python train.py --n_kv_head=5 --qk_norm=true --tie_embeddings="early" --init_std_o=0.00566 --decay_fraction=0.403 --steps=6769 --dataset="wikipedia_en"
Each number is 500 + 25 x the weight over its row's rms, rounded and kept within 0 to 999. Layers, rows and columns count from 0. Numbers have three digits each. The size before them is the row's rms in percent of the matrix's.

# layer 6 MLP up, 640x160, rms 0.0863, rows 308-348, columns 0-79
098:525483520531528500488503476552507518518520468513465489480518505465481504507494497501512488461519546480475522478545514526489520518486545492513493490435494489476503496514489523499495485530492503495526481489461525502522519481536506497495444523
096:518501515514503513521484496487514523515457518489505515466496518472511496521514520523473506507480518487509528495518471539465480484545503475545527484497526492499495539506528484447479491494515518486471505500514441459501502450516496452476509590
097:536478530522500474545509506502471510499452520429511537469525489433474518494550515529497537502503502504506529510499493474513520490478479475491525475506490488499515523509529485484501480520512469478482546480478473430478476470464534502501522457
114:488474501494547494540487476455466546529556444494488507472516506510492493503516529513461507493474499515498497472512494482477528475469493490533469470502524571526496516552483503489515536462523484529494475537556466465457467450496518459519503522
098:465491516486492518495491514481517516509516435460521492527498468492532535483523492529495476497479509513541499492519452501467502462469494502518551502480473492539486489504518477509465543515481480558497503477513475508481502478493505466507469537
098:508516482484471552520523435488545490499501446478545523505481514507496515484524506527458456501539523536489521533500483519502493486532534490457432485501523487474488509549531487514490503463511529467524519499471506484514524491476510484522474497
098:485517452464528520490526503483518512524481490513502515533495487535451513470487521501503535523492535510569453539502486500480455476502503459508533498449480540483504487487505486528506533503470531517529468480537521461533472451458506482543504496
107:527446522492510509513503453445525493498509493492446531526521476494478502477508537563506501518503469505531555474520502506490536461461497455491516487454500492500495497519507456480501519521462550493481506511516476497492528502480504470508517501
103:491463525536512526533497466475486528502518560467506505528472457512532546444525522487502510481483485509532478498523467547495525478443482452494455499505523506509500495514475511508511530533478486465463476493453508503504482496493467524510480500
111:469507507472507522520480473511453516498518485463508493529479511471498506503551508508483500512455502529527548511507486545492485479522477479518457462484465511516535517493520500467469502529565512526425494538504453462450536488475500497502449529
093:487487487508510469515469474456510496535514519483554520503511431487512483467501526496499489537488514508495483478532558475460540470464517501471500514482466513522559491534516502465489494512531502477456476484520493549503466515518511492486526523
098:506461486525514471520505513481525501496513477491510574565461483479467490445513509520470543463517491498495518474508466485476491508507519486527496490516464500530495489493509475498460484499443515526496468526492510517540516481474497487463528538
098:464518499444510499478462492454493525484510524457497505514480477493514481483497510492500552518485508512495525529460482468482495488510527485526492472497489507517590538487502481514470490528531569493469472494488490453508541518514540542501542529
101:518505501486512537520516479547501564503485521493523485517476489469498482501498481471449502511489513499524529504467486471472541547530480519477535507473451504510477520496543472512505514469521491494469452500519516491488500496460523501491484496
098:506544507533494487505453498516449540480550491483490515474528476487499534498516479496508518500517493531486506511500542501529525516543496486520512526487567497472509470545478491481443553476452487469469529500507517475482477487475514491514536521
105:518477522480547461451473505469522519538499529512450494527499468489498538496469474482451483522530467473493501463523481505509485487477491506524472526444501493548526498501488492458526501510496498493515505462501463500472505502524540513537455519
092:542460502466507485468490468516539459501458456462503519486519504493444492499509489514497480518501518479504497520517505458480534510468521451510478494518487480479511513500530424534504508503453510467493480465475474477522507519514525535496497536
095:514447542506523502509474501480482527511488538490479512476511513538496523488512480492480489473523496515506456484533516463510535510472488466524514456478485506453471533508470477472439511468488487494485482456505473545526526531532558513495465492
096:517472472536499512495469474497523512517468503525506473535492440497541515482502495519456514505461499480524521526516529498460529501472501500495479496486500503517511528517493521520451485548515540543509492478477493498553507458551555467535507578
111:493511522484536476550456468511474501509513511477447516487508487473525488479531497516502492561499529501488518492469472518479516518424511491494480479504484501516449495514508497510534553481524500470533499534500507454512486454523521509490548542
097:490480472508485531499525511498540512505485498540505517483528488450536479429459532507534506501476496451490525509523491472498508522507552486499495474509488520480502484525533511508501497527520509486561509537515485483447484517517520471510478514
102:471489557491541477486489506507465484531511522536475524474476501455493502488524515471510479512514525526481500493470438516499494549520475490501473484445562463472498470527507473498480486513512472488470527527507459487448506522490525535529493488
101:483473509524491506530495514496449497491492539516499493478505481448518532502480505498461517509504542494480503527512475509464532527503495499484543509500458580494513490531483512529455490469508476468473496457446427451497484517492525516520498503
100:492482466510547512531519501511467554555514482478499512461515507494518560490499500504455511492502485482518477513524533494530497501491511457533528532483474533549492521508520493521509537525465483484504496513453499491416463514505466496534499538
091:522494497500551451469489472483468501524493507507491470460464510458467520493510472530517505506489544463476512478514491462462501520520513485546483489480480492492529533507516498445512502502477515511540503464495484471474490497474514466519502523
099:502498508502495496463526462472481501494518500538456477460464491512454523498481535498492537496483542469509536499474488503471505527515467519528458516435531513471484476519527457504494463510469511474524468501436502484474505498527439482490534544
102:505512539477538496481454503496530511541497496504484498527498478524454479497498529522516470534479511524493509485488474441469513477505553492527498486518489488494505556522492464467508494461497507472497486511520514447508536553535472475490478508
097:528470524506489486519525491489494490579528482499466477560546514508549517511528512490495521493509495477531522487467518476476510507493500421463470462481478477510516508534496480534465494487502515473498482487480530448514490515507464483479478496
107:496479491433516542507446452503494496520480469527459495470555504510511472491539532498482464515457508486517499442500466500502530481531497483535538481504487508460503474518539480480517562521492484494530455531514487463489514522527499456503517531
106:527499577528486508487534461513483483508500464521447519535502477477482532490466533516503533503501518462483557441515515481479514486518502528501499517490494532462520544502491474480495511532475479514471469518498516495482501507517518501489483541
099:515513520542557541511460467490510468528481512523459549536452493481491486492545515522492534487517558481545506500478536501498456511498504469471507425483512467499528507514528508477553504503492524455507493522488540479539486474561541466514532501
095:483481489512527468515447486496471479469501516504535468497544512517498503481467492543515524477500539469551481476496462462447507506487493483509467482470479507466523529516484495453517482487496495504546499525497511483483482440518491478446504480
090:494492465545506545544509475496514505496539475482494490511542489495440473488515502532520502489479510506543512513470520457467514537495486507494478515507473539494461458514501512503478494471578552476492491494469506467512467499520544510541515510
104:467485502508496513547498468452450526495474469468524523486493521501498524500480494472478500502494509510464504525492494459505500456473458454538505519473463499488484496514486503489488565546520478537483471506458504498490529471545461479512515501
100:486467549503471502496518494469494500552475510542469528519508498482535501498485499477510515484542507491502520488515486522506570478516481470505510538472502507496461510530480506492496489514514504400497473511488533509487568520505481477482517505
092:513510487495509521493489519488498527510481485505522524478492514447501514502531513517469534504475472523543521503522527486472497467495480492544498531502500474529510430504481466507500530488485541500494526489476522449502486509460460462471501519
097:470502496488508507523511424469496533511542509497491498513517482503535487532496494490472480509520563475521525460474504455503462521494547480488503439496469527489548490507537488501508502455539476523478445497488498488509544484481519472455537504
100:531502528475514478488505432516505458509494511518486494542486543492462486476520472485499504489515520468530524502476488500482491502533488485499541528505541501452510500530489502504497471514500530421526497474484475527504518489485519497485464489
095:474481508463504479456454467496542542501477493449499497523556473537511535487502532526478521507465493451465505478482519528506483480437501481477509472498502478472514491477517449488523510478538504478499463516468485431508492493497495529490523497
106:534468485483492499555506489527519484505482524499524521497525475524483474489497509552463544526536534495468504497484445451478511515484524495461473458482455520490475482508464509503466520469460525510501498507488496497494479500541515513489512501
094:518504533473484506470510470496496517483498474484485498526490493523501473491501546523482504528525480468491521466487516522508522447537446486528532532501536473481531525514503492503540508518485468495526562511513494476496510511493468428511481512
# layer 6 MLP down (transposed), 640x160, rms 0.0781, rows 308-347, columns 0-79
091:485487505531491511499505487463480504491479541477503513512523505512496532500484488510493489503518477469463490530508490531474469527482502474484500506481519489536498507494484567490494454465547536514483489505516494559472493496498507558482472492
100:490486522526478510497517529485524492507546496532469522503554496454519488490507531503491483513541469512482482457511485545518505450530556526519527508492495479466511508512473527507502511483506524480470453497527505459485471472507502447528509483
090:530518475511466516501485525517523517492513511507465483511485498487497524510553497502562511532521526479500470544525497494533537467491511509478573495466496504519438499499482453483497522513539537532509511503546534489471450480494500521498483487
137:488481498464538530431507528488473517525511496528493513494471477509469503499455500490539506466500524481495514502484491520532452502533496507506496496471519497491491494513515508475526553514455490532475517512522468470447498468509487498488477543
088:498507514501522541526503540498460502514513461464551501486428480490503500481470517487523472494488501537496502477469506507503524476505479454506542494519495484501508534479480501477511517495540482520515460528524475536487481516518499488483495487
100:537504472502539519498460497500520499483460511479520509516474513521481488519504449503500514452474471522502432501513459501514509466482522530543475509498485483501515503534524491455478545486524461507528535526523525525509530459477530531430504491
091:495495514505443474493493556481497527498463511498522536519524482509527529526510492492495507492519535531492448494468478525485527476516493498495502514490522499478489498498451513503475516510501497420527535474506524498482500511493519508432498467
101:509505494495451499473433491517497499459483529494534506507543501520478489513505490538478508494530470508563465519553439502515524491481538517484522522476505476513513461472514465461492463477519530520503481521515516461507494516493502573499494475
091:515521483491539513528536501499513434486501514539511501512550512546517491502536465456474524487515457469479525518490493488513527515477505505498511535507474476508471498479510473492492474508469472537497513486481492521512478496506521487542547505
096:482549487488518488491529515488474542504515486486447472515513478506485492474502540506489524496462482499496507517527523487504509490526447467542507520486463519533491474485508514531519508513463502492450536503519534518519464511494518485495479507
098:462502473507519462494528465513467494490548506480504494498487507516525499497495543459520481552503505457468509504492531506484519504542520477495549528525471511533510494494520502470490526536490492510505501446527516489519508535537506519481473487
084:544529463561498475491485520533531490525510505498518496490474551486458469517503505514504475491501533495480462525510507479485536497493491522509526488504522503486470522490477506531486514459510522504508466541474533470467486543504527495541488509
091:510465468506521487533457527532495527488551469533468528527500483478489529533501484512493406471504516473505504506522475491515508482483513485532485512498474522491521502457505492497491450472502516492498480494497513489489564504502493491488488501
120:481513493486509505480507539518499497483493470496497499502505469536520518533474500456470502479507515512495498512528500492514511481476480504497478486543501491525524490470500513489539507486485483488507477493528497503462533487464495521497499519
091:517461471486478516485478495476522515510482489517544476480542486493447496491534476543521503467481513498465482481481512505511511518524536517436460530503518470538465502514478446519493490470475501477495505477523532486532469469527450526557526501
096:516507475464484509499522503516513464469520524527529506463517464510494482479477543460528522489465542524551495468505501528459470500536526512508471508503532475477505482510515545519506487501472527557521500529499473505495490491513456498481509503
098:536468479489516482526496471498459493502507501504544530534478454500519463455488494519491423528509483510451510472491477487518517497487456480495464510501517481499485529499468523514476496488502500502454532510517538483455510500514561546519472528
093:501477543519514459527484468512497517488494494521490504486514523518504521440541513503533485509516516525519512478492497478489481537510492479520515464527519507513481476498507494535466461509501513448508526511461476540498503504504497486484493487
097:467498514470544518528508513504483504521520479481463527475494480535461558503511544477467497489511502488540426538487516512541493461518500500511500511497461501501506494499495553537494483450549539532502536508492489485521512524520503483460532504
116:514472550490577514508492500528455497493488505500481491461518500494467486463516515475525468521534530518461509521494497491487511516492490510473513523520456489510506499461503500504505507508463494476474512527533523502516506514519528515468521455
100:519486494525507467511494475504492502539469515489483481495527467516511530496553498507499462539515499529481509516512499491496504531494483472512526499472451482569504491511475544515534486472509491451494516502505559469483527519493493468480477479
091:465536450523523500496497498468517468525534468482474471488469439520525487509518502528502559507516460531486488513456471558501512475505487503462478483487489503529497493531509488471479531471461483498515531504504492493496473519502489511487518515
092:530515488486493478503507465468519494455465524446503540498517514464523473533495519526505458456553492531465492477498504494503531467538439520493502490506508473507505531500515528535546495497521492532498516524545512495493496510539511495536526513
097:458546525481484491515483512462491514511509521506510498514502513501493492501562458461486539540472508502503503503488522514465478471495532500530511516512446511549476493499446490512495488528465471514480541444507488487558498507495476459518445484
107:462524491475499507472497483489497549486484525508482485491498477530528501488505504484460515501495524478496499520499540543526503510479522487508505488478539542521545491524522465484508467463501479471482506539488500519489515517469493503522475530
086:502490499486465495490494515518510505518461491469427498488494472550486541506500497503465484541539509457503540504528496517532512521522424516484499531511505505509502530508515517488484505543484491487525531454468522509506502534541498488481484533
090:512504501486515523502502479488478480491509498508509491482480496521503461466517492514503490474519508507485518497480516481466454551503522549479498497502478469509512498523436509503490429541516512499474507496482473515538473494478501541494501473
103:479572461540472479502504448532496487515531507502451478512531477473487486515524512515474522488521507479458509496515493518493481526524516491506543475514489515533502487451513515488536488458468479524494436500555537488546505522517475451525476487
103:504467473423514496479476512511485521511492556467519506509498486516529524488486476501474509504534539510512508517508494502521524499502524491483547497522500500542539489507494474498507514475488486512527528499541503511509504473535525406513498472
109:519489556487486470508512483538489473519514497539479498521476516478473489483458547528481505472540488522478492506509498530498475497535476528497532529516501527473519507503508511514488487511530492527469483510502525527478534514495479535503482469
105:464488492487502455544491513489512513519451476497491509480529503541505500504463484502483518535492519497480456521493469516465498534507483526517510466494474532511518491418473467512481501487494493515496538512481513490497497467498490563463504482
093:498553519530488508516502495480475523479512481508525484507455510461509526505462500517502483519489525471474506492523463518523505565520516498488502534482522499539514482503491492497502472491480464515492534508493544462451486529503469523544475528
089:465472475501515486496507469513491457482503451534476512485537549501484494521515505497488521505489502492497531522502464518488526535510457484457500561468521481523490515496451531536476520505498487511530451510515492460496516454487502499489490483
090:504497548545512501531486539485532513490500494520486520500501470480521483494484483522557512494499509517505492490481507486507500476553520564517487496440489492472443528502503506474500499504476500493530512487508485520524510492469504479480423462
096:563557475548506510537526521453516501499489521466478527517483509512501500519510499492477511492463493521492493525508497516460488462531476512476488507503503515480482459521528512511493504525483456572456510492484511516523483512488475484468509525
097:517509517510482507489504527544489513471532548484491542509500442545466494469451506512488484496532478481501468499495483528472485520490563508486531475535476553493477576524529504472473471517512489471496487471512474486508505499471484518515476520
096:475540503505499521506479518501481491484524480539553532449505461507499536481457457529520493470503463494486514490523506528504485484477486496475503495487494501497518512492466496504494485486509520514492513531513515470533520537501471481495492534
099:517539491485503525471474521489441498561528497538478531483504528488521511483482480511474491524484507510486493486499453503492465497497511458518475507480512472504490512497484513480502451482476474469487509544470550502461477511492529514536513513
089:483496495459517500510473501516477507502504460469533546503566522563488520473520472499485467507470472493492548458523542522507493498501440510486564494486456473518484478515518491505516507512522489509519482540487517512477471505524520522495484472
101:497517505529511473484537490510491519467504507522505505516479508499478484554489473526479526483504509497527470510499481474480497532507503520492499463473532520477477515498517497537508516497518431534487486511505524538499475499506518526506484501